config = dict(
    n_layer=11,
    d_model=384,
    n_head=3,
    n_kv_head=1,
    head_dim=128,
    d_mlp=1920,
    vocab_size=4096,
    activation='gelu',
    norm='layernorm',
    norm_place='pre',
    norm_eps=1e-06,
    positions='rope',
    rope_base=10000.0,
    rope_fraction=1.0,
    qk_norm=False,
    attn_scale=0.0884,
    bias='none',
    tie_embeddings=True,
    parallel_block=True,
    init='normal',
    init_std_qkv=0.0404,
    init_std_o=0.00862,
    init_std_up=0.0404,
    init_std_down=0.00862,
    optimizer='ademamix',
    lr=0.000279,
    beta1=0.9,
    weight_decay=0.78,
    lr_head=0.00429,
    warmup_steps=407,
    schedule='wsd',
    decay_fraction=1.0,
    decay_shape='linear',
    final_lr_fraction=0.0,
    batch_tokens=[32768, 65536, 98304],
    seq_len=768,
    doc_mask=True,
    train_tokens=345600000,
    steps=5589,
    dataset='wikipedia_en',
)
Each number is 128 + 24 x the weight over its row's rms, rounded and kept within 0 to 255. Layers, rows and columns count from 0. Numbers have three digits each. The size before them is the row's rms in percent of the matrix's.

# layer 6 attention key, 128x384, rms 0.0295, rows 0-127, columns 0-95
045:153158183143129109120155163118155118125145173116131121178138083119154124120166105111174147133143129151103148127150110147097133112155162127136168124127126180083137140153140133121095144144125168111171077111141138166113103137175107098137141132141100127104117136165155106153108111094137087093
044:149117109127097123121106086132090133113167091153137162103162135115111133146119153131151098108131085123115110119107114109145136090132138144120131144108133115110103125109130123118076122134093092131106095077109115139105104084134110126175127120051135092162144112108113109107105131067153118091
048:160124174121163115086108166139134101135128135111137085077155144109117131162147122149151121120136135134165132142124154142089135144129124153122159101123122140124108153119112156142133103125168120110131103135122116141146166125183148126088139124135110115101115140150149123192086138139191094096
044:131102115088150107123137119065084183124136157170155084110125179131129103120087134107154117146125128145107117167109160088112102132141131107137113124143163155141134125131136109134107142122131169136126159172105132131151123161102088154107146139151124167110152145148149117134164192177111131148
050:154127115134098096133103146121122139093108108118144085152117109175116127113156154133100102143113132122119142115090083107186143103120152104116121159130177155137158109137130100146153110106131167110153148094144175114154163123138128099173155117114137126129114127089150112148122121182122129098
048:122127161131116166107097146109140100143141127099178140140156140140104121113101114110152122160142152115116120146175123184116131147137134177136169086132142153125135134108115137116146098105154115138130090133124097103146144111161127157202137147113121134126145126129085134145157125122084087077
046:093086145139135121160144170125077130108114144108092139087151164142092109169094110139125121142129126117109086117138167101140142125121141115167140106120172109112141126073133125106174127168119162094083148114151149094111119138138107087148112161133145136150129119179116161118150125086109130144
042:123180116141086144105116155130146152087172131141099153098117087073131128136190123125128114168122128141106170146102147098083142104070087102163130158130134110118125125152133137092117141124102119130133164118095120116156103137145144132092145108126104079121090134133137121103117095099094130143
046:135124082125111114148111139055103162137093160124097108104136122131063147127146092122125134116110120132139098140146154111133131105117098097145101142169161118102152114108129149120138140132097147114114121137087137113160145146141073166103128139107146105139106150138136172145144120123102124112
049:083131113144118108150112139174147144098118165144119152182121139091128096114141089128117085115133107124118142128134133139161118068120113144114158125141130125096105128132133116125145122126155120143128139158105104099166116120140168111180139092126133180135131117130144150128105149148139106158
047:089147153112137114090163135151188132138160136114126158118113140108172127135127132132123121206096135135111105119092133156176127130121139076145141103144159111142090068168111184154112137112134149115071149132151132180134145117131088126142114093133152170137112131134118115152144126160161159131
054:109120128139112110135121105163153063144137133086147125151153088140157143165104106094119148166107133141130144104142119135102143141153143119098193109109144117096168145139087127105114133101124120151157140102141114145091148100122175112129159149139122145123145120129116073143154102130112103089
053:101132121137088147131143157131090141148140077138108143129124127098129113139081095127133122102101106168103151112114150111125109144130093179124194119090095138148114161110156158122132120129156073117139111143130136109081124104124138151123118120141118133102101153150122116097164072126128162135
052:092108152082108158095114152118166153141135150128095088087108113141140147099175141164113093119116172130170159147119134123139147117130118090149101151172126137150116107117120141138130163162136143165146147109118132136137178166133064122101131070113136117147122088125153125160090208136137160135
053:129099111130095103136166137128111080098115122106115141112123115151102184136102130108089148127153095152111110120146123128127117105135110103097122112118153135116099089141133158111163114123130101126104127126172069127081141120142214105184104167167108184145128134097159120148133132129148160093
050:108164099164119130138105090160154143089145116152174163105161139122110155119132157133090142177155135103108151138139143130133169113098151091113128123106148125103135138153113131128101166137145146147107112142165125108147116173165160120093127146131120197123122128100096149164097169131152153152
048:145114139130140129096123185092111131136124135135102107129124141107162141141121112136165058100119119147107109143100173121128102125139119224128140123093111128084120147150125140116180102125117085133161118108089146127107190115135101131084146152145132122149140088150106148110148119038124134111
057:141146113112124140154161130140143086137116142142092175156136107140128148115066122141141128122099125097131141139128117160146114156133136140127105127095123137136105138142142116091128087123146113120132132169110133122092132136113119147099135114121125082088173112123134100140182126117088144131
059:155140128084097126144159111121143153152137123159119150151095111094128137100146069111146123116110112153097107151124132128154116125119135134133138127112116129118135103169143088115105173149135135101131130157105089131141156115087094144159165084108101065152111107156131117119170106105079118137
057:108124142104143142160137126132172135112170142135064106138129144123139119114125074163142170152123127096157150127171134108093131157121149120133132148107137145124100196143153120084132162141177155118146143148081121144146130129104153136113121119091143099093112123147145130196131149146143132124
064:099095121129127146127151123117088134151109147179153111129121097159130149136160168115112109129159167130137128128127085142153099075072146094113099138131130108131150069116118120164125113124077135120170088147148116123124139150146126117117130122118136127164128075116162130088100173159121145116
061:110144145149142130130111141155099117091119097099174171140158134112120143178111154119122127077181074118142145124083083118111156125134109163131175103105146129107156112108116153150148112117115081128068135127115132147132136129151158147127086162138133173098152152143084142152113128081138126111
063:159131140086128122100118147121119105106155154145080123142104118098144100080171118125188124166147176176166090128144174140137130133136098136138094166128114126149107139138131077172144124125139125133173114157105155109113103075097147162089147099146126097122139139157167140158164093115132123108
067:147147191134133108138203129127160135118144120154060104145133116139132094124122111123143174175098142139121144113133156131122114172138107114138137141128112118099088121094170189060107135147146177139175154124157122115149152136119088163106118108081131065117122111148143116101145107138101124118
064:102077165102134098130110155118105113106169130147109066168110109142147125122183135139107132143144167121126166118129137170118115070146135102114153106131197091108138092131124130153142143131062168121148110133116126134137118126109150136130129122154102168148106176151128126148112181096171160120
064:163159186112159104108158139131111093147149166145147088115143154131160129069134165095127113158113139095157122159152170137138116114156115111128119111107100118120130091111148160123110138141084178129096117121121122131124145146125077103125126118117124089150133118090129118079134128140145151130
074:102145088137135130142133119129075129169111158107160123125139120147143100131113168092122110110133136135110107112090124142121147092149132113141119158111149124118118078120135132131121129131088127136108127108131147094127101155134133095118070140161141157124161158092126157108091154143119114144
068:096108135132161173125110139167187139107130152158113150115127151118121154134131114127126191127126148120184124112164158137143153157148119140120139119125126138169142128117120149127111122116155131137160129113130172145146169079104115143105143151107124099123145139136119130131185095149093098117
073:085137086146109142090073094135120178118148110095131130138138133106106136180155124166119138118155144108135166142152132142082126086092127124114112145147134173125144136129126116131094119125113143143127123133142112138123102095135134133072121146146125151146126120114150135141132135183140099105
078:157133112161123121163124157121132122063165142117110179176145114097150155130134083162134147092136135113129076183143126143117139130132122151114129165115136134116136152119152107110130133089148104108147155151101139164103127098117184139117177098140145094128143153114135125112152109158153094094
069:079106094174106122161115143133140140103130087111144135117160152138143129123099136155058091102133122115125135125085116118131143140078120135138096131145129132136149117153090117164136122140143153117091123133149133116141074142172149104129100110143126102099117147096133065134144169120201131136
085:096138114111115113121157130110093098188113149140174122150121109151139137129152155117152103122109148104129154098112105162154094096129160092139148121139115107107158098112087124142170096113094110148094087134207103152123126145092141084141095190143129166165116104112122105159062183129129161163
080:095153168119123103121137170127059087130115171140173148132126145151136142153110116131099112135152138073145119159140115149142083078131142094077163132154114117089136109134179110098131135143137126152141095140147119108132090177129165119106091102126157167162099145148134151109112178148141152110
085:113137108118083130142181133111136079105122159152141097101155153163132189110101096141122138165099138119167126095127095099094125120072137154114108101118087092096097156119107111131091128109124141131135185132134108105163134128097146117127112127134154079122129109105117124125125149123144080189
079:138121144115102154131188175132118133083124134147084164130099136102112162114069153150124151113110127129139142123154163148164123124133115113128118120156117130110140119110156124101073135130129122130117147130107138153155125112154159111140219076124184144157127147119133189135093079093155115137
093:125162109086104110128102114177118141109140129147107119076122120117128125086126101116142153133141115171127139114121118125102114183163100142128162109146117109091110177110138107090090139159134097104137124121121141151146165124139130093131118121104081111166101127112135128159160148100151134175
092:089131153077065128153098142097102101177138131145113108124111118134131105148159122116156134122102103107124140160137127153146107105105164113112170123120085128124113127117171124139178145081162100127151116120121112157109169110088117148105118135149126137181136122122139129111134109139118120131
109:127118129139101118144153128167156097086177115133138141113108131145107122159100152127128168111107137101185133134119173149099122160094128112108150158126045141138129095163167193221125144101167053115103149105139152125100136101123131115147132127135143081148143128121155133104117121118148096138
114:135128135148132136161119181119156156141114114146136097114141152122138084093114146146065128106135118155138136113140134118116072173152123123132143157113170114131129162127161163102107132116106107097145141090077134110114151139189166137099166092109111106111095163103101163087108131071182133103
124:109132121175158128149165134127085094103085100153108109120088109146129162070120106116151144158163161140115140118132128162107131112110117109141098124142107112132119129147104118145133105120118099145122124093087115088150108149149131101133114147128119168097120132147142131136118204088187125169
120:117151126192136139145138083113131118045122141118096142084135139110167151099128124149133146124141169108154114111105079148114146113141114120109099135144066125154115126120110151127103116134121094085113100152155102123129097156118101130108130150122078124164136122129122115162125133100130095112
117:125126164091177141148135110115120183090137179132122164154151131088156115159114126122119111128096140147096112113158137146102110160188131113122097148122116179115096132144143085109142134139114143168161146182138150133139097106112139129170109148120142088107117145147147160105139139123160082148
131:120151148151102150166128097131127133166117111106114143107116108119098125156131148101154121125092122138131107138133127137174116107164107129158105163121137153127159134116077120166155122143100133109133100124109140165111128078149096167094141119125088164103120180132101160115147096106122131126
130:123111141126110102122151118133144137142116113097127150084099144118098132124146119138084085142136124140122112128087154103133102106126119112108154145151146154142116166166117120139122153128097069106131133099089085086076146168144120148069135144125129121135115142132142088124117117131108154162
131:130097142109125145099128114109131143139091130151158122141137141120107162137122116151148135110153153131090115140151112152133158099149150142151141130158123132101098070106109148143162138112151087115108118116115104136110178098141085136160158154143127150148118118103137150142170093134167146118
138:132089132151130075148141126164167140147123131139144124164149123123114114089104115123098120123127129152131112153149148110112093106133070161096113111148135083161123108139134108120110145092124134120127115126131140160137128183119134141111084115115119132131165111184147124127145110106142173145
142:102108164123170147163106112149130141113137118111178111120109075117126147117122120131139124144118092144061118113130142142124150126129118109116169190148118129138114132155115121100134132147132133078124154135171139145168096087113102119142124128075040149138134135132087145065095167128153116138
141:106104134129093166116115146120150144148132121153136112130135171101099147111126121116108122146130084113113131150167117099130125158149133121154159129152142129148118142149125121130146131107142088105165111127091098138116095121154127129104107164142146094161137187131185169171137173110187140132
136:142122129096082131106131149141115125140159128117152179106152158123155118129120096147131138171132101069148138117118126075183125144135119113147130111113086125099119123126107125146156115109139121118138179093169129085143117127147111116145137105152109108075146097088146163136161132086129145130
146:105124140114166158096130163117120143126121125100132103144085108134108070134139152140127128086126139129132148132083197115119189158141164134164135117104131129139133137161093151054155150118089136160132111169101114123122067115126106152171125116138092148143145085142140090111138098088108110107
140:164145160141122103134090167127134135135135098117136093160137149115149132142156127082142133119115130145115142161116106150096139156129110143118164138087122175136135153155125125131144144164125078133104120078105140135137134119141121128104097122112085127171127147117118122120149163118094163083
146:124129099150147140136139122108148131145094127097106162136140108114149113087113138185175098221139115152122165064134132067123133114129142130124173180152116119133145104088095115159134134091120171126088128116076115129129090115139146141148087146074149121149146123128151121126101174141081155159
147:144125138105123166121120128109148119093120123108119093142124107072137121084128133145165139125157146125168108108142131124145101136134142184141103182129142145093133128139188108142113138136113116128104084123159177140119142092154138154148125137140146115097098111087155153142068118151138167112
142:117110106141117139121130111106133111147152070157128155081138153115114092149141162112080127129150192145123105180124125111129130097121126126182124136082126118130115094111122110145125155134097124107097142125115152136121159118140172121136138147101124115137132165096122133147126136134113081165
152:106137121146165150091099151181119125171125135124140152093132160102142099163141159136113146123142132130115148131123174165114126117108143105152137106171101116142138129123142170159126115124156117096154117105138097125117103114131119138103111165113169108187085171110123124154096133146134127103
146:132151118130109135106098110117091136144145131124109126144119100121083153137104123126131111122107150150169077140133094154119127115117184154123098150086137120110141169143109120139136092110079193113122131150120166131136131150149123139102101143118137096190159108088120017126141120117180119143
148:141160169107121127130135114144153106101123182111116129125122103149128153112119114122135110150153144092123136123120092127102133058118125121124146129137144117151105154148135120087102171077135134104136101177143065137109153101139080132131130099148114128137151162070148127125124101115156106151
143:116131135156151143101164132137168158137115134123146138118153119153118161142150105138122143149146154110161162118158159167128096109136143095113124146104174122159114139178113115089087129156123109101125121115125087113122105149098124129082099173105138146119129149159156081131117110131158139099
148:162112137125132145139150094123128143158156087087149162141099116159148113141103140136140149136133123123130096144138116158159097105124118143126170139096091133131120105101162150125124141141114088148134146146129150095128077122106125109131124125144093136144102161149076094134147170104104155102
140:130130084127126167095138134131131116113090127128124121116097111121167120148097117142083162139100125119122140134161066138106110131109091105111152139134124134128146106113125124166162168160119120156174131067203113104136151102150148121129133161135143129090136104150112098169148155138189122097
149:120126118096185161109141133135168163119138116181128120151137140103109091088131127159119119135103165103131109165167174114131118092127115130127095095115141119099079138114094151086131099127127140157102143117112132123099098124118096147131092089154132147138100120135109101132151168110119113151
140:120100125118122111126086125121119167165127118148160114127131130142129155115093137151113154116126097120152113117123130149107091149114110147110108154140078139118132161090130173142104147120122134149151098136092105144133117129139131148152163161131117136126139113157128144127119152119127137117
132:136120044092121112156131153150102100122155145122128099109109110148124116133123101102145106135071123153099123139107109098126138168105126119165107117167148109140091130139123118143131112088148133156151096128154118178142143116114092132132105119096119145112138167141077119134103083141130169089
143:121167122144089109126146105077124098161147159137131115140115138139123092131131149158150158123170131153127133144153161098140204162157123145137119158117109063106107190112128137152093105119117138159141138121127092159120138110122117167102083120145119120133112120106070122091099125144081093122
042:142151106160169146097123141162123145109121095127107163075112138111110131147165143146108070137171111129078133126093116137144147105113129157126152106113093150158134138132096130100119136115153150128157129114145125120127142113101154189100134156106140098156083168131075158116119162130154143135
044:118172132120075108120171109093139123136118107117104153092113089109124152089148106106127188133096085130084132143132097158076131128141125152156139126115130105111105117147128110179115120134114125123107105136082108144088135142130161125096103111152123087131083118128099142125160142118153142132
046:136134072117185151126157118135112175130117149160112130157171163147097088146129138110131139110146114119155113117131100093158083072132144090121076151152119112151159117163149114147123140097145154092157140140129125147155162123141104143142103125112151175141166133136102114089168116188153163150
050:134138132151091135126096153110164115162130154127094118171139092167148133101133113097131131167173111122141087116171146133081139161153102121126156122106121139082113158124146144081158121142109110118145131112165085138101140081139113131141107150107104119100094155161100129178105124058119142125
047:116159113132130110138116071120118152127117159135163176155127104146070116138144109144120134156136125169157115153150143156132113135139142077141089165129138094105163120091132140164133153116091183131140148147097141125141117172114124111169130150123079189125195136161143145139127171199133139163
049:145129122129107157099118098199137110103166101149151115121103083086154148174172129134116103128150123097109131079162144085158140144076130104105140100128104141176135114139084099145147154095140151148122161096100110131097119110116162092109147102151116116157162115124100084128082107128108119112
048:125127167128114140112059137175116129118148106114114105129109073125139130169124092087110119125126105168145132131151113151109179139163138154108100146125128160079118087120099167116128118125085125121136115094111142121091106099149124130161141139167090115140128119124140113118094132094103093106
047:152135131122122118101129111129104117137118117149120113129131132108129103087102150141141139115130116100105113153108177087127141134128129154125111134140149091107148143139131125131159116110157139107113107116117135148156121134158119120139169094107157082143139124115150117090117111133111139119
051:122149149161157135122110136079102156160113100138149126117129136147137139120114118114177166116153116138111157154104157101148083135154112162133149119123123135076147157103128109083152125184158115155128131172141155135115100118122137173161128121131157135121116119176111168160180077101122121125
054:102075115111147133105129156100128164117156142124127125121147106144113143131123140140106149118120142123157095109138117111143122130120118119125085123158152145113111072067109150137154087129140104118098086144138138122139176160137119111122120143178121166146162117103146097139197183147128124091
051:117139147145152160132148156125137102167107136150148126089111087115135130092143108112153127130106116138116134121104141104127123110149135184132153116132130133079143105121149090084151115134111182140143131155170109146100143135110107147080112099085132126109108154164118133134137076103141144124
050:118118146104165137139164117132148129116136122096084115082116133122130097126138114151140099158088150100149119106107084139131159139117150102131164093140090138117128133127119168151074167164102165121135139111139120128161136114106083106153114099086115086097100123157118149142093080118099148154
051:133129111131142135168110099161145111112085140125138141139094139137157181152171158121082128114125122147102145116088123104125133106135141141126147105052106153147148155160121142113153107144148087126132130129131153139104118129122174117129114145122122158100133165073074154160103117175140124143
051:141131139097114131115151149147118159142121107143130093088089105130129107154081127103117115163162122135119093140123137117156102151174091121120131158138113113125115130126111101153124128112130123142130129164104145119139143126130055179114122130131076086119155118141170131086176116125125121101
049:127194183106160110117129090141133130145171113115119116143115128124148147126119141144134171133095121143133151159113114167075141143111123107125122151155134122121091102109148143125100150120097163121148136106195139136100122126130077124125138136095177108119072101106167090146159140144127100125
050:126100138103149091134170124115149146119165137099049102108089083115128129091145097134144132136087132124134132106138108155127128140101094109111123137129128131150117100129176140112080166135130136120122134109112120134158160154102090109142106089125119082139112093150153096147139123121099149138
056:119102114133142151148122127128143128126086114101158110131156144176128156176102144120138123086154101087090145102124154127134124105116125170122143117102135130134191143099105127122155088113140078150097141115137142150099095145162183112168101144164137197126124119099104169143108129100143146116
061:136145092144117158143105131140154135116136117082137136128142137117095128161087130128135159115076101127126159125134152146121177142127094201148130109125128151138121188145143125114124152121138104158127147097139128147108134103094111137129105144128153137130142151117105149143114092100107103163
053:130076099126093128136113197159122113129123131107173145175130122097175125126097122152100124135131081162130059140084069122147156098104139161144148147129136113128131121130168138130160111142159086139084133150102125130122156074136176135108143149147129088168140151126084102117141120111139112123
051:148121111105170108122107115091147137138153160139090140139111099099140093109161102110159134112109192137091131140132159087129066155139107145126124114159152128143113146124103090160118083129111151147135112135079116144113132107136101148124130096143117111147127133161113149124181102119087139106
065:112127123117122117099205133105122110135111127136092116147112130163167125111109138138084135144097119163130166163105118129134143136151128050112152165133115116130140078113169169092118148157111141129146141115159123090134178145140084088145138122116102112114119106128160090148150162113148168120
061:139172142171124108118090091128112122094144126104146117108122166142132127112150150148090151120148127097140151131129116153104138108089114119131082122135120096090134124088108161154131135131111168092127134106111108144109074174180112137139067134127119155111113116101118141146059131154155122098
059:128132105156160147105128133150102111114110119114143153115150116145110091127136175098120123153123126152130093107101154088110125107110131159172137144092148105122155113124120151154103093124146100138096140124124173106155122118143145113111120133140142143147171145111122138151097146110108111139
053:098105116077120093180091135090167149139095135183114113151085130149143134150120107143155130123126132136097129132149128137121051140148108152106161127137123132122098096141139129108123127130120157098157093155103124130117143099108134155120174124092117141126101168162127164136127100100111128138
071:152122135138118106113140111129095140152129110151092117145129138096132116106151154151120106128117097105148094141120130160160127139140130062097125119173105116153140101099105149163119155139064148090090131133211115109101101171166153098159151150144136135168113112079138103102100159160196139109
062:159104144119107129150126141100135091144121162134138083161102118143135108113111094135140115151092083101135107094139118126165126160120154135118110126167106143130109108137177108124151113143153113156085138170082100091108119172098138151109106128134119100124089160141132158111131121110141127159
065:103136118152114134156127099125155147115120162152155128092140091143175138136132068170105135117139080121161137127124133135113185176131141096119107136134119130150131152118135134129137192136140144128136149159103142153136112138114115122119098123114098111072112113126099106190140129137125161150
071:109181129128111127136135144122123068105140118142188091152090142139143144101139122159100147111142111114155132087120141128115085083120156104110167118157095099096186109104110159178149116153123104125096131101088100120141150145128151109116092127105125148127106096134127131124116166113127156126
073:132162117124109113136189154142076113139139138161117098118090105094126133076174113159092090100125126135138164136094171118154125151165136099101154112147121107133112156080141146125131169126108102117172113128122118102117152128141114100155092125137120106133127117125155125110124163127120123142
072:130117100109185108149104143127147089107094104102128134146140105111119147171135111093144144108140159157119124109140137156111163088092112149138101128097151114158124144125120128148116149094145162140151158137098129152111096080135122160159127145113109112097163096156141154133097089097103099110
083:126162141125136139130155131085135148154157147138125117152126092099108178158104148127149141137091115096142204142180125129132161157106116152165122121100082116111113171116128114135151130149140136177129161121094175156146143076100075121115135120112127075089099121101131100126116092123104134147
067:143122106099145140152120074128126156142151148097120124103151138129140077128146118154100139151117104141142151089125136149119159203070149072135102123125147148115149159108073122100133124171126158103129127148137134103150106148134118149118108153153108163149137097135141114213146117139135125171
075:116155146086142097153100175119117153078142104122082107137126114089127139127142101162125134116125079115116112145116143122152127146120126107103143132129104144113117154098134078134160160150190136135169132150144138099151128104097146157135149101110107111104116145122177098123156132134131099111
088:109098110120119125126125104175153149090144098153098158145059155124140122164136132137135106136112138129110099123118133130108103135111124125099114134133179153106174157161095126123115146115165127107130132118103119167130101148125150113146138085114145152116137144139115105130120109106112115095
086:138144118171098157123109122132139145118133122110131127098145138104151154172114143132142151148186141191148119187128067156105085086113153138120143140099085139154144095176095138165126120104142111124106133131103131138107099138135154132136167116089118144145145123117128138126095109124153146104
092:149140138178128136127134148105149130097152092131107094125151116067137142098114165147112116123115137127098125139123093185115125143101115178082129171153071140143095124079143126106097128130173145132167158162144129146163136114124158161113163077145138089142129153115108146127148123121125096121
093:134142151107154156191124144140123121119128094117093115156095099094150125122168110122135117121141080153172115177131102141144123116106123155138135118140162140143110129097144142140149137131133114078176115148122122137100105114143093162119143113145137095072116157125123118148123145136109096104
100:139115127109165125128141121091095127099143159143133159142119146138152141115109102160112127159114164101100109164104114113114155163140129087132072160094135134126129172122117126135093082125168122136141102110092130147113106124112167094125194129140144122129102127116119111161112080103132129117
101:154159101122166129124116138111089127198137098147123099089086130115136172149136117128132115128137075114110142131101101117176096109122134117111163128130159150120111148159158112145110126140121150144102102076111141122125139112103156106118147100154113139132135143096149142094108104137120140106
089:114104078109137130138107118121141126137137140132137133133147103130081145144131137138125115136057110145124122191111136167056121107122181141133153159153161128059148135160111119134149123120117113156157136138183111157125107119123122127135103104148140104117124112146130100093131082148116162135
130:092151123145116157155134062131130123111121136134124146103128166127145128136136133102147155126073168129131166109149101150149128100157129116112133093137105145130112132130140181160143149137165112095090132177109132128089116137138072120152141127127136126152150126086121113155152109102081120150
120:113120114107125099088111152120139090131124119113123161118119156158143126135132088117183107119154111093094082116120086076114137163118117082145093118156128147147130163132130105103123124149126115131131118121159119115150095126115136166130091142090118130140134112159168137137092183155144116115
123:122141164163093166105122159141150092143113090146111051121134120109100081175075162143098091088154154120104166128141130140125087121134149148117129145154133121148109099149169174075116137128129142076092123088170130131145121144124189140139139080092124135112164120102123182111124126113120123095
127:118145144157140160129131108115085168110096138144155175109087137091139166118123135117149083115075162118167077218144114140137171136122105128118110138157105127135144108083087108091114121162133117139155132185099083113147106154119161122128129061120144127120123155167122153120174121152143102104
127:145151093171108086118122103126100119102149120130132156115116127154138107120103089123137118138143153114164139080118108121164153141136134136140134154162141150164168128140072151133142141121109154131116117127112127108120099099146136118070104120078150103123130129132143127160108163141134105100
125:152138075142162148105169126127148137138105117087097086096112155135124119171092153146188080123173178142128094118145162104132096159081158194161110080143180124151125102130129135084112164142159120100156125127104152109152149099142187124131093135135125121135142130163139114129122159164099143151
135:120172144098135107136114102129122113123127098101108126063139119117150111135105111093131104127174117105159134143093125131163128148125125113119107116100124137142126146119139088112119107137113136173137115120126106119131155112110108059100120163173084097119159133111146112134140099119127101058
146:106129142095124148141137113081110147142098138117087103133124146189105136092147098107128107093162121161112107095106127122168153133133102140138104093104117132088124117143148122110150152151136126123138160132148070121103098104132146142090090119106148124117073101080088151106157173146152101127
138:115163110142127080141125105107142128097148145126134131087149153121125134123122173165122107150094110080154144091106132137099110153094177121107151131159122145087150110158124150146143141151124133141093121166111081147136162125112115119118146137155087135116121151164137072115137116094116121120
145:153130085160115093135139125127119126190109112141119114128133122144147105086140137147134180174149161117104123152117127127103164116128095121139136150162125149113131128135099139127117152117147118096060128096187157129135159130163149092129102090157140123080140125130152124118104122117101090104
135:119110166105094077115166101102120176152153114114125143137110134119105142146106136146114102167127180111127129135131173144132102150078145099093109119134138148102161160135116144105151152108113152120094163135061133112142131135136132092126125124091124133150069141163148116088102149139199100141
146:112148120137143128140158129160148115143150142069105167133140146114117135104101114137144125099161128143112104128141106091131157156123117097148133153155108173159119080137109135137087182156128066171145095127159109097130126121075086112107111150113119111088133080146157122135090115133114103108
140:096134138110132149161140173123115149148081134136108107120168153170123144146120133106141122129129132144061095059132172107115102149122115105149131122150122092130149119112131158135121147126178127119121091145142159159125123140144136105099144132128121064169096197179122115120161141128129161133
144:156161145066136129101152099141161117080118109182150099107072119166140164133132167133087139125124102108138154076114140083135172127155149181130106118172168155106117107104166104096105127152118118111121142118170071148104129126134147135153141126139088129084153167152150127102163110115141147119
138:111120153163106099129097140154136142176126114146130144147079150110113117143115137140160103156137130182105134148126093125114123141168102174123105107153105094130114131108126129080132155137104146150126123137111124164121118103118123089179109097122153108101139147139134147165169116157104149134
144:181125145144177106111113100120091137138109127113137126099144129109124117151159163113144115121131120165120130118102148089126111128118158166144115109114124109103119164129147136124119163093119140114139100134170105073145164133139136103113108168102094140089067140128147144136171119139117137152
136:151159119126148134102149141129158079148093110154134083105149104133168109122124095087141099119136127098145148158143132105073129112135138119154096154129082127160103140124118093095099077126118092136128097106160088096128126166130164127124146129144149132158104084125149117073151105147148130123
145:147138104140106155163091156144136152137104170134150117185097136116103122119097162139153143131125153122130100126138107099141161136163133104142094125110128156116110147147142125120138130094124128109093161104149129100161125140132131140153128148116133160115114134110117146140160128129118162100
143:175128176133097159172116135100085125113186124084124107119139133115143113105141143135128112097099160134116129131093130128103087125089137110130123103102146095109108100106134111153150151122115106149107117185165121154167084076152119123143107130154146120126140113158147143160146134155112169083
147:107157152149137135129172113160159134151100143140098120085081150063128126143127123144141118166126105140122142128129110145110141138143120107131083123122093088132121161095168106121148137107157103139158132129114117125150134110153107125139141101131102164123076149183156126107111135104171128133
138:105125128118149110132133146153094110140131129091115145129108151107107146127156132137149129120145090108129132132072201091114109117107104092121150134130108116121101127156146073133109140130134135143121123089101149122093124152135108137132121163068152089071131138102119077151122133136143131126
141:113091112158136142103136135100152167173108089128162133154121095161110094118162105171158110115103083130137125130131098137105119126126154101121123152140133104128118161104161110143141118128145099117157121135138143137140133149130130128121090130103149090075142115139120131113146145134126130134
146:123077145117181145138075104140137091133137102161124157131165113136089146095131112132143148132163141152145112104154112161194139139141097090143119118121104147124126092146149132167126103166129159147085169142122099110112094114137151122151092125135126139141132123156119116091097135114154113107
139:153110126172165115110125091130162153154126139137114152160101144151130135122136109160098131120139121095112139152116134098085132126111074148118184098064133135136121117165154142110151104136118157136152126095095139163123136143124132136137153153135148121111116111104128076149113145150096108106